config.toml
n_layer = 12
d_model = 512
n_head = 12
n_kv_head = 12
head_dim = 64
d_mlp = 2048
vocab_size = 16384
activation = "squared_relu"
norm = "rmsnorm"
norm_place = "pre"
norm_eps = 1e-06
positions = "rope"
rope_base = 404000.0
rope_fraction = 1.0
qk_norm = true
attn_scale = 0.125
bias = "none"
tie_embeddings = true
parallel_block = false
extras = ["normalized values", "capped logits"]
init = "normal"
init_std_qkv = 0.0188
init_std_o = 0.0153
init_std_up = 0.0188
init_std_down = 0.0
optimizer = "cautious_adamw"
lr = 0.000942
beta1 = 0.95
beta2 = 0.99
weight_decay = 0.27
lr_head = 0.00916
warmup_steps = 431
schedule = "wsd"
decay_fraction = 0.663
decay_shape = "linear"
final_lr_fraction = 0.0
batch_tokens = 131072
seq_len = 1024
doc_mask = false
train_tokens = 650500000
steps = 4963
dataset = "wikipedia_en"
Each number is 500 + 40 x the weight over its row's rms, rounded and kept within 0 to 999. Layers, rows and columns count from 0. Numbers have three digits each. The size before them is the row's rms in percent of the matrix's.

# down: layer 7 MLP down (transposed), 2048x512, rms 0.0364, rows 1989-2041, columns 256-383
# up: layer 7 MLP up, 2048x512, rms 0.0412, rows 1990-2041, columns 256-383
down1989 097:530489438501461466465450484479479480440554442496548499533540516442465504510588515400464419474557475544504497522507452458495535511490475428488511418533449498479508465500431502493498495470562460503488492506522441437436467554551519476563509496481464571508524543459523525492454479471447552546532593518431542457495549486453484459511464460489513536504426470484479453496483490554498498459503
up1990 097:475477556531434510469552475449521444523430459555535487553467480506466512535543492536590556467557482482524519518436559500580497524458463503573473485534565459510529495474523479507512500543469473465469505539480531550494495523471468507494538511514489522486544482501546492459534466520443428478502443507580416433517527436494514482524513477480527435513546418578475460536571502460575470448501
down1990 093:527484476515455500561544508508551483430526504507528592557404481510540541539559502509515493484473425487462478440486544550490503492520488495527537494498449504499499516489494507544440571521541524503452584524457530470532527553483593488467473450467478503492584498493456492476477541474483503515515455548507549487542509560461489483455492503536494423411533555543578468466492420533499499574461
up1991 098:491417517474477545502494491508559530535513547466528568502423522471474489501534547508580534604472536483508467419513532564457464496566550490482547518457464500439482611475420493577451494557456486465550427504506469542522509562484464425502494520544480532526453512478573553516549563534621453542481515488493406486566440488541505596477503496525496474546540510454475602458485475501522546472512
down1991 100:517487463495480531450531519509490496516579596535482507553489431484416508487463555549539554458531581443567534482567512493437546471455512518434489441543501555438483463544545447484501500532446442521482481497498487537548486491507499538547483485461512489498486433462494483509435491497463504540540502444473443503484520462491510529434475528497457445466472598523601477474496546442508549497511
up1992 096:510450553502445488476504433465598494491505513475487525532446532588539505519517489435508437487515521418471569509459516526509531570476489488521416487481490570537544530494487485490471467580520537450492474447495520540476480521520497505472472451484515547442520536582548531510482484550495479504478458506466483493593520464504483514479482482447537442532464527492543491550483507442539443528510
down1992 101:506471513442522534472545519523526489430530523431452459515492476439485479480465508480446526554587542509478479532480522536509504562478529494517460485536440539534464564551503449465528436556470483509523521527554491479515510461513546613452506428441527483490503521458506512512454479527510519504442469484426503474500447435492498444471559480531504504510518517519529503515524516469465479483510
up1993 102:460464377535508459557510472521497517473529486537493528573464573524499529494519423557511525503480520502461477459443498496450428392478529466568485553494487397512542516486467528512477439487489455563468461478475522525472433523470523500521521496548485542549492477513497544521537555508500517423481412496543431503577435488492518515469478463442539484491557468458507484510551502519516488543545
down1993 102:477465435521515473484537443515493452429514537479512473474497497496486472574493447529525533524517505467394484461467511448432552513594503519500475497494465508532541554536459544540519481509497496497466441485474506516467542456574505590476575547511554517494518431458558477621459514512485570506523545435437512457460526501480539445485568529527543434466468467497528496472459505528476528495461
up1994 105:533459521448520467540477509437522512462490491427434563544491543522514545519518473497605599507526432485478476474503516460510450483504515489460511555475490456472571497522528467537517510432505535531547582608504492442522500523467453515509496556522510473550444562515531495469539510500558513509497482504513487492511495437483478498485492578537464495434493491443506515491512458519526459439499
down1994 106:553496533496526450528479506534551550465490517531481415472464521542533438567522523561461553483506549513454561466442358518505543463510467439459546518425485495552543520532518503507493510482476370535463467545502532553458598567498456504455450456483521511522486498411529474438451558496481430478470480510470472522547540508541508515503556471505543585503461518503481513497444558551480493482523
up1995 092:410449506498506361527526477509532417575489523497580544530523460517587578469558513498494458560583507586584463477511476540512466486550480500556501482516557487484505498471562457542498432554524481486442521484483466517582461548491432504461555524550503523501424471466493433579525524546479553413449470482452511439457554533455470537461471476517483501533565450488476534438490563500484498536527
down1995 092:505467490456494501490451467507520579437515486505479382501453522529511470550455424405551501440535459497508509489526516498530536489576474505449581553554540506507552454479463511505441502520471482472464573500461499497458552396509483547529403446556484563455442487478489503536510517534543555530497579464501494433572510528583474490513490492472484537474513517537499475479455480522553453526426
up1996 108:480469539415464506550563574446552501492484475505541472565474509469466528478577490504554467475605580403519508504462438442502457485570499450467427528468516537494431516532532445537505484557477540501458396563484463467487486473469453481467541484547497454522515485567554474477521503531523485421596573455481506460471494536490485539495528510422526522495474523514486466489548502546512456454548
down1996 110:512488444479492518533523463500456466505530568555448484516519528483472540571576411457509477516539519475564546434449493459498463454497454515491507410483484496515454530512511462563483458497499499486538517450532514564497506565518506523529416465526475570472421502546536469529503460436464522533495507477558514573506549501549550469595566512436497479440442459531529574548491513541512552537498
up1997 105:484453430540439450507525462467471523493503434473554587462493513448456519458522487582511434504538457440537502470562545488477511466566479501466424510506538420479486495513430518473497498505492533500483552557455432539516452482477509501470485511487466513509503487473481392525504543515521516480550525463477529518488508555468564448539542496474484516540484518541497572419479497486512462430506
down1997 103:498531551571559518465498569492446423503456555522531494453432463517470548449449467496589526487462446503516547541503504528446577434432484511522519464476467478455472507467543498529489421457452468501501543435439500419572521532546508453551469527567492478499473559510428468531466441482525574505527459504564571436435513502521504465545504480458485570607586475512441498524481579554546440464482
up1998 096:491456503497520464531458490538504485520475484440527506572426507537469499509477486420517405493488514531501574519524540487494410457458515473436495489554476542440575520510507389502465442536468488449462473523529479512512518503382492491546493510497529496466532541593504518487460487533514492481389454543526459508554469506502433502507515491473586455507491500490488490464488513443451503480488
down1998 093:497561536529567525485581568486482540466526491565526403509539473566533522535485501507488461471497511528500497499565494479500546630444535500472459500458513498561509474512485511548583487563550469554499586494470513393506579579465468622475554462521417500513506498463482491426443434457499587538433547519560516492503418454440487427486496487491504444557494525581564514574516479496503564535436
up1999 099:513515539477518520514507503542573459518476565455524503533482518526499445437517521439540518438522512500467475478426471450482419558504489446525554474484470461436431482501450478543506528423537475434510531494531508484429552524491484498502538463463525522504454526440503560482493528519442543474447489503445515524513491545495541528434519516524456502502564499490446485458516488466529506469523
down1999 091:524422460525474605484560605468444513526398480509431484531510488484450486539520469538590491569511575555533515459543480555504452491520566441479460496514537454506457455489450446502520545544494468521500554541520450453478543506567462551471502538505512462452563496484469528486513466518472453573545543592536463512510540584465439458481516548550527417448522485533535485540519477444526545458551
up2000 101:462464475446547556517551513460474517458526463469528575557477480486484548471441427504557560476598459389568485482495438521510468508575489491527488499530488499499523519525516425541557434467476559455400489473474486468462543552529449483559487454498439488511504485525493549475501461495512535491518530486503425517508492447486475492535471511439476486564525511422502589487543607504506504544496
down2000 106:494521470537594494536485558533570476424484489464544512572484458489468594471479433474512467467524529493506483563511444490507576506556553526571461490505508505452525530470474557490570465538459477498489524446486470564460525476508525467532509418504483491397556487515439459541481494521520505540517517423459536433502495472494488458508501482473461465495519516383504492470411535568516476523453
up2001 104:502495432472500412436517536450531458525496501549562502481472509473479531539539588519485448467539489518487444477421528512507457486480454505492505509524520479553513504460492486505520541550493536534545479505509509425589501528479521500516447529497531501441477467480521509518511426558497516449550471465506493468490574490415520474445526473487539504527482528474497538419488473451537417506553
down2001 106:535524551482620575482504492504549524543482475513507600492527476545504485512442517478476464483500450473467530424464573481448546602462527552506464427583512553474609464506542554503481473516461444482457443476517451528471528534527499479469514466544465542475536459503495518575466521459470482508567527416535548471499478446526533408520550474464517509542466520566498532548571460513509527518482
up2002 100:419493438504384534586537479440460486487419478464505533460415518492593550502412537473485502467523515494471484500430527500534500419485503454482547492552486483547442518445571562585497463487495433476449547516529521561530535569466448526484493488505457403560568522483548490470523518542590488519457454475483498492534535477490536481481434373529548520540385501511543460510581486494556473574494
down2002 100:364525485534497496531518489445492463536532471455489539501491467505483519557540567500470487481510480432564529500493514469570552492527469561456483444516579473485468453500516547484548533515465509532537444469457540541519481479474406539489480509563513488514442545525498472463449532444494545519522556472470457532421500481486500455511504482475497500520541509519472530532493488607547411474509
up2003 108:557522464509500495507550514561480503486480560511465535501484555520541487510490507527459446502486572488469448415458446560531499487523467536585589585487468524505474536471429532545555523489488487438501587475512490492460548459508478509545490595502518483478448513484471507582493545477495397446537471514562523453529518542484468479487476470450511495534503480415507529439563527519558496441461
down2003 108:527572517472573565453428517553496500462461486519468439488491570551542462524514542439474472574462523426486504519529562550483469560466499515486495453459513561565522469433523529488589402557465418396473414510514476483476504532567503495502528573574475505483392536488530513516566415466515530565506485507581481530495434487526531412577416549490515457496530579465507429593523506499468527512484
up2004 099:500461514523489493508566493500561442482496488459493514483473536465479523550405524522491488414500495447465464468457511528454508531452507477477477554433474524510481507514578508551471439549494514541512556473514569500466528538477496496518461461547475442478510452514574483530508536529537488431495397490464531559525482447443515447426422456486618487498497547488440445564527556568481494520554
down2004 098:533560544532512448461522523458501471470530563565549513455398488492492472581532467532441488473431481453492482375542495518454556517502571517441483458457500482519500506423505505499479495485468477527538538454485515388538493509429501509538505594528531480478509533435482501456437493419516435497467562525463494506488565488531479465510501478537470526605487468480440493516504566454433531575502
up2005 103:500521493477495568492435513542491479505458558654449495511461521510419491517487449484479409524481537498474519471401494451573444498561535520515485591450434545465522471499591375475517482504535571547472461417489500568490494488501507540582495565485515567610454508538592441529527552500468545507587505501564454504484534510507480472499545414515510511519558527546464501467550447512531494477494
down2005 101:441569549520455471479464508447509496450593495502516450480506510457509410483496499485486480508453465500540539548478480514532508491499442524430500484596561508525505465467593472492538511542433543470510479494510486469493515467588522546583547591416497474473487550449549530446482529542504468464469474493500566540488492502494508449421547529471627546443452497494523500487579430509490447485528
up2006 099:589470535513481470452434555474458430521495538563496548481505588589515477535457496496561448471518578470530501479396467478519472522474468543497438547481478507464486486509480515497460463486521587544443487472479486506550467437491466480529462510514555499562495495562539528491540524564570434507594456466521516503486492570531502499484507512502483560573484474487545498417585483501495471496542
down2006 105:563519477497524507422454528484456488490454477463455544444578540460541477536513502464478487564579442515532485520492537555500479503498417519466538445542460546458507451439525516472442525500516468514552415408470437537532559518547447515539519495403514500481517451498474514382557476542489477546535550508435447504516465475518462440467474518529386536582435527535486509521474489480473442515537
up2007 108:489431437407517457539513528572522485501473415497494511536494564429497575461495558509596517509456472485471494456522526545502457503439558441498505492491548471533509539478508503501453476463518527464503461492544541495507497558446425509558426549555469547528537452533538482499516491485476554539469486523475425531509525464510558539528437417511506469530557465532406578534550529405521448558518
down2007 106:522452509487515486570558494533521466513502498491564528425555476449499476485470503504468461496473489504505510495508466494580472471581466480501474531497447510562523522445521549423512428526500499509518529509469525502470524465535553489540541531558475547451455559508489506517470404510460546478474491490521489506510629441472440577497529488470481521509488524528567525529482479526535501460537
up2008 099:467452505524536506514447511494542409486454458514524524444494561512564467506488538530502460483539458476583533495509548608513478520528541470538493554505516497461509526531431465498582454493463498537464549561475499520533461483444512504480491536596568559509463499524498565494513488540461481450460366534471489475448471531489508513476478468516491455520497565498493522535464526473506492502530
down2008 094:573463517514498520537502522564511467515523552506541436512496501467519514454471480541490543459457540522608469521486479511485554579541449448538535542507482518442498533475511476535491492493415500495468489501496422457549551493569531594480527499534554449485461508460529474515476482464510446485451542397500486482510395452533425485527505488440525523533568533480540546552446543497523519477470
up2009 101:520472447512508480506472464438480488491479567540540494535463457479542462514419512546468483503507583487500506502500479484544498522491417512531460612454452470540496545510492558486473494510501494490515539491500497470513465516479470529513520588446518424472515503409542509504505474492516529479517509511500508517496450492494489456471534521457532449545581563536439428528485555501464394471461
down2009 102:428466475486482479529470479493493446503589530496498420477521474528578535503486513439555502558534445481493565434452458506462579594534488498495534464468470466431516489476531476500487506449560552442489478440453493469547477439561489459465545490457471525468526487505407475555507500524556520455515501436457575500520446455573476498566507519536491536561459510483566499454435457511471546489479
up2010 101:551442400494515483475512563525508461445477475531483487490470558390518489525477453452470470493549435482487368507452510508473563499547529403558446488572492569542540499530542530544527427462527513488506526397510531469516465478442499507536485527471546471537565513413513461498483505541504451477459441515449486505451553492488477514488438540503526507500472531475485484498486552522431477482521
down2010 099:455531545544578533510515532503527496507489449481528522489547532525467519503440548537516544429495456565455664439445512474566428533464452491526527534420579437483531507424423527442561530560458462514500523475429489560494507470565493513466509510477500472461412493487449500481487543548481539461498525464484478499575521541487488523435554553528517489508520528531500512498530454530519512515539
up2011 103:485435482467460481506507579538503446515474521534491503530508526415460501559473511540506555498487538467456559482506574529520429474505488482560487494521614575414522563466461443496531485487508524498460516537487463512561514496478510516473488523514500488514557504561609572511482472542560458494425513568538540498538490476547486512460475547431503480506529413475526487485551466475521481563513
down2011 100:504404455516479545461568587535493465506472493492488500473514415444475576540504530491410435519511504541452543546484486516510521508507513490454456520491481450531472443529522486451493494492461523573553502541451464415522518489542457558467567417511470383531530508545515514459542490497508570575463472507508651491511510550486408620476507467549470564418518518502539543531451469461465510589529
up2012 093:516532480525554534475491449479456597474481508538517493524442523457457501487545452469533439489467579583482502401473489542519494525581522476476516537509539503453561495478488471506351485495471517508492433404466474472554508548559515503542486490558543549482554512512414493525520537519445454499448456504460498513456515556480540540500512457485550494482557479513534493413493532542486491503514
down2012 092:432449475483493421508548485498536488440506511491478555481472473544464531496520470540537539521459503475573508464461507481501481500463550527496514484447485541430469550459492464436467457405471484508550477445547505554497467433473559491453494511503483518535511462621552479492507540486539499459471477518540536452498468457487507504486544501435592549443492486485449522543464458484428536590476
up2013 099:451436516561506537546497490495457504425542532477490585472468535524504484488495466566534504509495554408483493439523485428480488550475486468442475535443518513463559564510454475490506499448501555532499490540499547489497498488459511531487430515632409518464533494522480497489510579479515481508516510437475538584498423502429527440512474518561487398488503499435490502478480556486518494487474
down2013 099:480446475447487530486458504553522417536513491491491513557513484532473482446457505528535507508474514489463495482469530506554507530455516480475459474587544580439447513496516492428539529506512467546453472489534438490440490511467479506565533464409496447519410516497424468525488540419466474431513459443497465464456466473530509513452513486504501556516532412477528528530545549500522538462502
up2014 101:479503496535588518472544509498501408487499494527523528513481580435544521481519498559512514498552503505460514467547470497467501543436499461419506485448468515489558483519452493458545451442515498475489540481493504447471477484416517518448510474498519496514457501449495507502539525571432464470589477498512556482530473472543536489513468461456512536557556524515426450520526552529518490445513
down2014 100:497496487504513525550489531523447462559513469460544547489514528464491514515519440554497473416490489527484500504517517503452542581519505588477474495480570534498472520489517552510496543480495482524516525526483575516474560521533467547524467504478414562558455478557512412514527448445482534489452503494448570500459511469547604498448530547530564428589442495453449525420482506487473495461499
up2015 101:434473490504506465558511480480546465516502442470569489577481468585425558442509481583478537505559482411517501451531523496523484518482510570566502468469506506473548481457497460461531501571470561478518503531395503579552443480503457496511528529472535520509532434507520532455504483503530428502535530447517498491461421590497482547494504503505503479530553590516533559554570520504507521492589
down2015 101:459463545535462486545513547487539547448518478529486464521501522476576514567567517417544437564506468524512438523473489516502489482518447537452514483521565485523524507477488548593496493489509474466499489516531453506470498471528560515518456449493495511480515503491480587488542469509450525461447474530570524502496541534477481542521572548487507553543502419459453598544556491516529520508549
up2016 105:489469450458472535457470493466481537561497537536524559513480498545508580500477450446495530514464441536480425483516526563471479454540486482525507499531484512488553500540496390510429473562523503480489450455477504543489471519482472471462513604490552521511457519553482488543492573506540526524435497517480444605500548505526498405566516515509496446504557470486465548521500402450596486498479
down2016 102:479515526486421524507510492556523556530560494551521522532532547463563533452496446430456529509485448593470444509489458530512528425494527490501488506549545484476517497465483521534474575454495436547450535487501441484529434537507533532539533500452483504395561494467493483526549478548456436465424540502416454547465503458559490482609465444526511482520499513434527441454584473486522452616435
up2017 104:481472420472530536475532529535500471524520509475477517558452518507492543490486510454479519482570502458465535444482465537478543528494439510535566497475451508469562517521448423509492538546462525502513498536528487557459512491514482453470448557602492578478502479479477556512515479481417468572555491520481472503490506510492456540506525461439525467535530456417502405504514473488576461512552
down2017 102:467548514440480498468518446592533488456510491505446497504506468475468438555426422430523583493505484495524448507527518436438466430507429470496482486545441478478537540532527478465509516537587538521538517500474528548545519527477450495500579449514507442471489585531478458530553474494465524557487461459567513461518505542546457528514454502486545544551534504472523509487461489584486523503524
up2018 101:484481502451471427607533518474517556595514441482503617488448487426547584463539474490465481445493490489515507443497441528529525511541506458498560507478527520500545615509478520527469488426527441513500500510539464509478473496496459467515488474545444509467570544516501482490456520560441540474490518505444507490466502469507545562476432491506470558464484475440441544436553541481491508564544
down2018 106:454422485495578461580554560474540561473518471449499476496453510482485515557519445515592482462533443541482495470525582471553437555498519601540511427577513476497490499487530559459513507487435536511529517410542480471485525485497487512509544419448499560551480501495525530481544541527483443534523512481517548434456457540490444476511504419540526534553474521515508522525564525529434483442420
up2019 096:489528491453475425466515525471497491476489499460469491463393495517525570442440453453486501416531490495430499483493474423474450484460514520426482512427425475462587552477477495513551533490450506514548496536504529444497522555432528502579548548536391494437487492549555470431517472471502478518522494495531471532589491506503472473412482413523519452499517531474450459556509572448558537491486
down2019 096:489483513501591428518482475470521486531567459534470469491501534512445451549511510429524506512587516476521467522427604648446504488567516475521445450479538493518491523483470419500447587544510510545541510568479447542459454526502558536456531516531501528501456493449469504540487524440514532458481501527516551493561494441442472528519389483495510510560508575529434520531509535515483540449531
up2020 097:481472411464553540574461521497475481467437420527492477516492514519515518432461469468505508489496549507474435503446518468516508489509473489499416510424480490527462542534537547502559479480499521509465418539511540503478590472508496532500486552580479508491568525545460514477524525459510487518524508512551533521486484477451506526544562455542477450485451547509441520561507488470502518540546
down2020 096:524495481407502606515475499567457454494517453465508485468542537470471514489603467499470521530406478537492545570538490493524502563439528514484508506535523462510436580465386499480453610522524482509500497505474503490494505419529493568532496442536429423493548539481447495505496574516474521544519522490505541489476439505523493492499551582467470515508573594497464554567492533534494475543503
up2021 099:508486542542402448543547529471492465588490537546496512515491563543509557463581502491559457508486526475583527489563469478454468518508484508561482525517478507522507561535492463567505501436507449588526478463470523414498400512512460434518465496519476540486463480434502530593509506476503497492485427455490439557519504529471493440450480448517500512544555536550520424505584479474536541497543
down2021 100:578515524469535490545553524487527491501484518529471556512516558544473479552501494439520513525522494497497600459448537454470498396518452511510493456545512504499479480504522446527509588510459528524536497505471478494536498445492532478476507479510472462452552576459546482510488448486512543506486513454481490511496570475412538485479535612545507543500511564477542554548532483451461428508493
up2022 100:394507461454514416475581457558540407455493463535504540474468528509521534534529438591473468469549509535524584576461547515480515482547601514480547534477473500571459499486435480538516471485490495494424506543461527524527552494534437476530504521515572543521525467452478475466487532553439515515503464458505549497532428488466521469502531541489530457545557531540498520498567569529495515467623
down2022 104:529460415535485470555526438561612500472494505578504513439440514449477487517481484486543461467531463556497530519465557525542558581511574483470521555531490465494513440477437496504485485486509503521476475496574464507522487541537477495532561494486438520543537548530481420516420474528522449525507519486511539525448495515490502533513466479435517444527450526547548542476457489478494476439522
up2023 103:494531494518523529497448466484479469570509478547506476529435447479517506510529476482517533523606551406476440527530384546517478404518520541579488546508596504500538497525502498522575486499467499515522528543515502498466525509505485478515454542569482507496532463509527463478528481455542482472470503433456485479513538513486395516443483505460511479514552484514482492501539469465480458504595
down2023 107:518459520517525488487544573525494540489598466447500488523505540547478518510499468463479568521492483524489471471490488487518505483489556597526456510509415490505523517589508518508505556542550597571503472572485461453508511523488471534501512530477498432447556467508513487452469549442444530469490528515489536493540464483475465521624508492438444433514451531485533539489507502390543470512489
up2024 101:427454480413452498520488460463485503494528474517501543510449478531538566502511459549509483443435527519443520543494461489545480483553536564543460491456507492488475524509534427471526448502502569500502371436513507519531437554556488502543440560490502475554454511483487511496523486469457488504524412464568495505477447558482495470445391446467476551466512543473512398510440491514517506532464
down2024 102:463423432534473480501521546529489447493520503453470475489433568589478518500505598410520466533547446516520407412516492467460546510492470487463488487551492430499536573479495452499452519458446471543487499479462545470540559558518538494543459469597538513474574455429505486493458539430526466501475524500495511505525505530553472457546539499493444529426515487510525481418476464608527555388579
up2025 108:430503424510491499504486496526586445551466492491480521559521528571502523521479494479494500406546552480505518439530507583486421487474507489468447497495598523439520600567537460496500444481532570524425487516531448499468486552501525441493570472509543466500563455504517522463506525546470489500479469476467525510556493540482466498432489432492517520502522492511513511474522475556457496555547
down2025 110:479487544468512491572524447501413481513494561470463505502511462496529559459513476509484491486490483424524502475528506545434528490512473513529593484467466416493486513473569405501488436495494501491502510447506546477493485532491505441474507411528467489450505557573478489478549472499526525470471530397523518438421530513478503521487470583488450496440451497440528442448523454517476511582513
up2026 094:515506518505515482514441539454519478468480409492470485501430507626495471436476517359470463461529520545523577421461521604523488493478502493492509478400490503479467513490507542537494480418445512565520556523556500492561474524467492518522513479508539579500528500564525535490541428521425568446461449502516527513482442523464444527504512499536475569568498442455477446452532494532506486465532
down2026 095:551527465547512507458497546490547524569528539483544471519472527516487490489484482487492453543455489523475416479535460471522471517455394514517451497538575497528475487475533515492520532519505566495479528486566523518470505468550546557463513491441520557502471479508500519538429576531444608450478417552566516373562464517510482483573476487503392454512532449475481448501509439410497530480507
up2027 088:566488539527551518506458428560499528516476549457469513483478474552548546495550505465489464493525440440500485503418498484516476544481424598538437556499507441530508534547417494459502477473584548554574381499561537476507527547471511344506482461481517483558441488534562516589550465522459533503493521567499465445529501462553454499456525502437523454503502492455481447563473455520491492484524
down2027 090:468466501466451443516550513454462505497476523549537555571493382513536547478487474559543468502547513489512502446524480556574470506467535520505571531537518564492479511494544530500402467540477457443464523548466504456497465518482468532543478505494522490445591510548476545523462496510511507587526528468499437528536454508402508519482475507577510489494448519527505498541468508497502512510534
up2028 092:503442484508563504500529518466537480570528422468478530498496524486544499501490450482546508450526536494453500459554526462509489438525531548527583561476484435511430568462506489478521489523548461498464444512536512484499533534481461532517505465481532508503461539589557520565501535521475482497433541439555489469545495459441495512486536505491501460466513498481455394468462517475496492441527
down2028 092:560540581477507450503437584504521509444457452554486522510468580441482513506459509459514481526498517482494458483445524544482464494523505517500492470532518523488606503554569446502561509511478472525537538506531539480534539469485482500470455509450581514543526452492479540500514488490477485562404413588468495532421482544460479510539586500551405530541531443542507526546497426465548453493458
up2029 086:589505542515493523562481417435506521514478478507436571522449467455491489485500505460465472503506557513396514514468422517502492450541560525457531539533525464558489501552405503529477498473450544476493528402541504546470484488480527476432485482553541501506599485455532458574509536455504539507476432464505453482516496499452489475507505568493511518580554481468425499477498556482434475460494
down2029 089:514460514468493492545584449467462471486449515471526451432496516455474492484509531538570561501428468571524474502549481548389457456478557415574417450414483458468461478511563522502469508513526480477536537524525526521500532459450476481543494512428506433421472449474457505501495484487457561473511545492518559442459479436550553481425507435412479502485489404472536519566503487545496482482537
up2030 090:513508534378486531517529487503495498499503457472553454539509564593549529468511495519529489507557504470569513485527531519466544500499508460561434447569493485484464585470472416498571502505482555438482478498573481521499483490412476462512475551545435565447529522465498529494501521576516451465462524481484481556547511515502544450454535429552509515495467508545503480501540501404533472465574
down2030 087:514467459499489494554480520441431487491499546495465556532523458552483539504494463488544586481492434535479534483530443456515455537439516541445523532539474524587476434457521548540544475528479460583519440483457468459484472578519476529521524483522461486596537477595527492550487511499466533561614535535453463517604510521498483532549492483414487516466471528428525495532494510482496499491450
up2031 105:526483513525447445481517615439486488533438490443531533528482560466490495532532445523456572529575478472514556461553473460512488529526536554475438563498491468474483560439507528500593492490467526478508542514546491503508536557478516498499447452527541547515496512486512563545526517550513396530463484480440464500578481521483489555492545479488539513516435556487476551472546468492504469588513
down2031 106:554486626536545486466502519536573497516487488561569469529475469563530449511516504495554530536482433510489495463543513441416442474525457501507516512497492529562544444470456483511422462560513500556445547481486529530568477507493519512477532524550524473429497523450516464536554501446444438512537535492522577446485474462523447489485529500406439529511605428478455459535501499478459489494495
up2032 099:440535459477543531583474444506473439466514458485462501481493505534507436524428426461522584505436606488549485494497533494503505451485434521589530532531482526514552468486430509505532486533418476511385505478477472506529464514499489493551535481457529469509450504503585554489503496565530540486523506517452414485527477552538484522488429556493531438490528494473515555477526519447451488429511
down2032 101:506508469518466550474470484506539581485540514489528444542469489563511520427538532462459483455519550488480497426518486487460478505511524546496521504584440541456486572530547543556446526572405564466481626492513601480445483473513530492505506540487511537511524473490556453514603423491473502452444452516485511498532535491540485489499481595483494444512458521525537442555523512530514529466459
up2033 093:514506547537547479489501536419523394520522623461463484547497483535477500446494438501517493440551545423525478503452513492494469534532473481495507511479536452435473507498477440529493444452470482451533577530529488490488516489519554496532548437518445574514534511427535495480499494527523603505523491514463520575538492477467499487406498495501533483548547483426440523511494454481552507481500
down2033 089:506466505557505519469485574428542448505496486455420516556490548473463484548487468449548552516435559525475490538517457504481480505489572558599493488508460525539535506508473441556449463490470550476475508539458412481432474597501474525478483507459544430479501445496428456560504513529525507480476492488470504577533531558505484477533507533475558541477544531473561529456566495581531485578458
up2034 107:497488489594445507507515492516529505479499518500478550458462524525490521533421566532568559465516440513484458521510483519454543503505457557527508485514514422535595560527521493532578421503490495482497473480424456497495522534500430471513506484546453437492431531564535523516508481594414488444523519419516519504488435468520482515423526457512547501501486514485494502438506514524484518527618
down2034 108:511495417528469600441455501496533533530468514487506564541482561486494550499460491504438512543538492517556513553479551423437448582541555453495543548485523545537455489476510518466514498417545541475541497475567507413568509441500495560512516512507434401493509557451470471467556403564485516530537512549510551495551471463500445462507544506429478501480492476521531591546508533493490461486483
up2035 106:511440610456502535511442476506499493618476544529504531500426459536556525491501500417517457507549509554505520480530473554533545507513561469484410488441473520470458556539431460496494444538471480481445467465514428509501422514556504447555454586533580597510537421436490433528530590497541507557483482478488494484518505522540478553479513481487482450512480529550477452488450452512582502503495
down2035 109:486531498497466496537489470484487507482538467544488557398556477549463459512544496525532489477561493495432482469523496449477491459514538497485488525471390480565522512514561496471549473540446510502543464468532563496521563496466502439508525455556527528490596550448561469461479505482478555606516547561481474456496532544597522501494461522563453446464458515458529522491431415570468506469582
up2036 102:557471515496531460499570443563518532486457484502497579455495535446533590471524521468555497442508512508496550477472470508478486492439481555507455491510509474448478526521507478588556448541548520461491504488541476569498507518413536351524489497536548544461443529532567542562557475543457536474418436508505531509503512536550529535522513411458579478538501389499457468464508508506475458515523
down2036 095:444522507516544571454461487545540543554509523511506504549539491465554516537508479486491455527507444587513488549461489516456474513481519512484508528480521499490470456524516533512477493492445469487476528525430488476520554512506501480412558466527511538463444553457534488459570478468528534464517511519505543503472507467511505415559511516478520496497547485548503472435535491535456465462461
up2037 087:523515464500526421510518484531502499559419467542530499573466479532502541487426462505496533453485459506454528494546495532527438492514557507413493494489443542547474507585542474508472455543514594451464540512447446573568482503503499475481538497486511464579447417506542514498570458503525529446536497516505464547505491559493467583487433439502543451489559442610553483457502479500425518418474
down2037 083:515465507466517588461506543499530519477625496493539490445495494512469444487524465576497464510464459484524506496529507457463522556488524511519472551475537519506543487494515496469534543489431590597586524462517521422508546485501534559490439604483471570425551481491490504439506503500468467487507457508442525453397521532553511492497492502525509533507452532436526562568554478545503488459503
up2038 096:452518477473493509515535523514506523481502452466518521556474486493492484485523530463451490475530463552492494472502492530485546538537534540459556483530489486462537555502518480585485492405482507501566559481462531472519453550497524525558464518507468444518528527486498532549504494632457545447418447485464509518533457456572501473527478470554455467569508535455550543509472503562521544458519
down2038 100:507586505528513539520457456560535475610513526568545496443497525552515501534419535408391511400520596444547517570540473488492561460511505502438494477531512479515463483399528486536442471532527474517541470458502491507545492497510461518503488461524466435447520534429519475506482508551452503470500489410489534492436455472526518431441558487561504471548461446503532459504520534528529440550528
up2039 093:508449467518500405536597491582511432394500504432519500456503546466479505512545569517476564449541424489613486493421542500441529511526487472393468543507521534448517468582465438510595473493482515486510465466481521422476488536466444399542450451437463493514457544466502505529486463487502510428451471519402505564517460464508585554450565516516548487510461499562463541451509443493469594497530
down2039 090:522567573522488609449466472462497452498413490474502474458490567504485516476509526453529552505538437539504448476525525439437476515564519483451487497480469448410527461490441552448462500543453485451500454474523506490527552542505486482446540506467455468547550471430532483509480473514486514479522587483410449440499492446497485556539448536483522494512490460515513460496545530517415448482460
up2040 100:505521546475573472485432538474541444520487457562566531549513524501538516458522513418519554476505521544465461462432520559559546446473503511535496547561527507505469510532466502498526493494435526496486505466473496548486513524466449479514508529460535476488518507425551488516501566525513472469491432412484493545480570440546570589413502472563556465484528542508530537485543460539481491454524
down2040 101:466564532539455476515515478515474583470502502503508488467447492488504470500492504507444520452511497530494436452520544499518514525559517534467481496486548531488542468529584564506559509467501488553545571475505556496515537528497544505482503483524491519500508499530438476521495549490561461527509483528464504464420491485491477574446456464583495465434502464458529517552509465482537472501469
up2041 101:450498439526558504501488588527446458576511500522471538531490491533458468450517484503504413397575494514566493437472526528498531452504516500588558521480560518480463523455457439512465495521566468546431471526497554499450496538501468439522500580499446573466488546530376450514478539508462492534425555476476482518470470531514531489447536457467650492561555500554479551513536446582389473532470
down2041 104:401571524459519482567521508478498527463477556481485472561499492530469448479505501519486508512487451455439511501528480523545458522487508448505521500475531495546490493507504554522474481534464539528570547495498528486577468459467521407430465556459504473554531516496443493507443468508500395531437562453500515479469517512486533501529495504475461541511446518443475469468475477430469539429422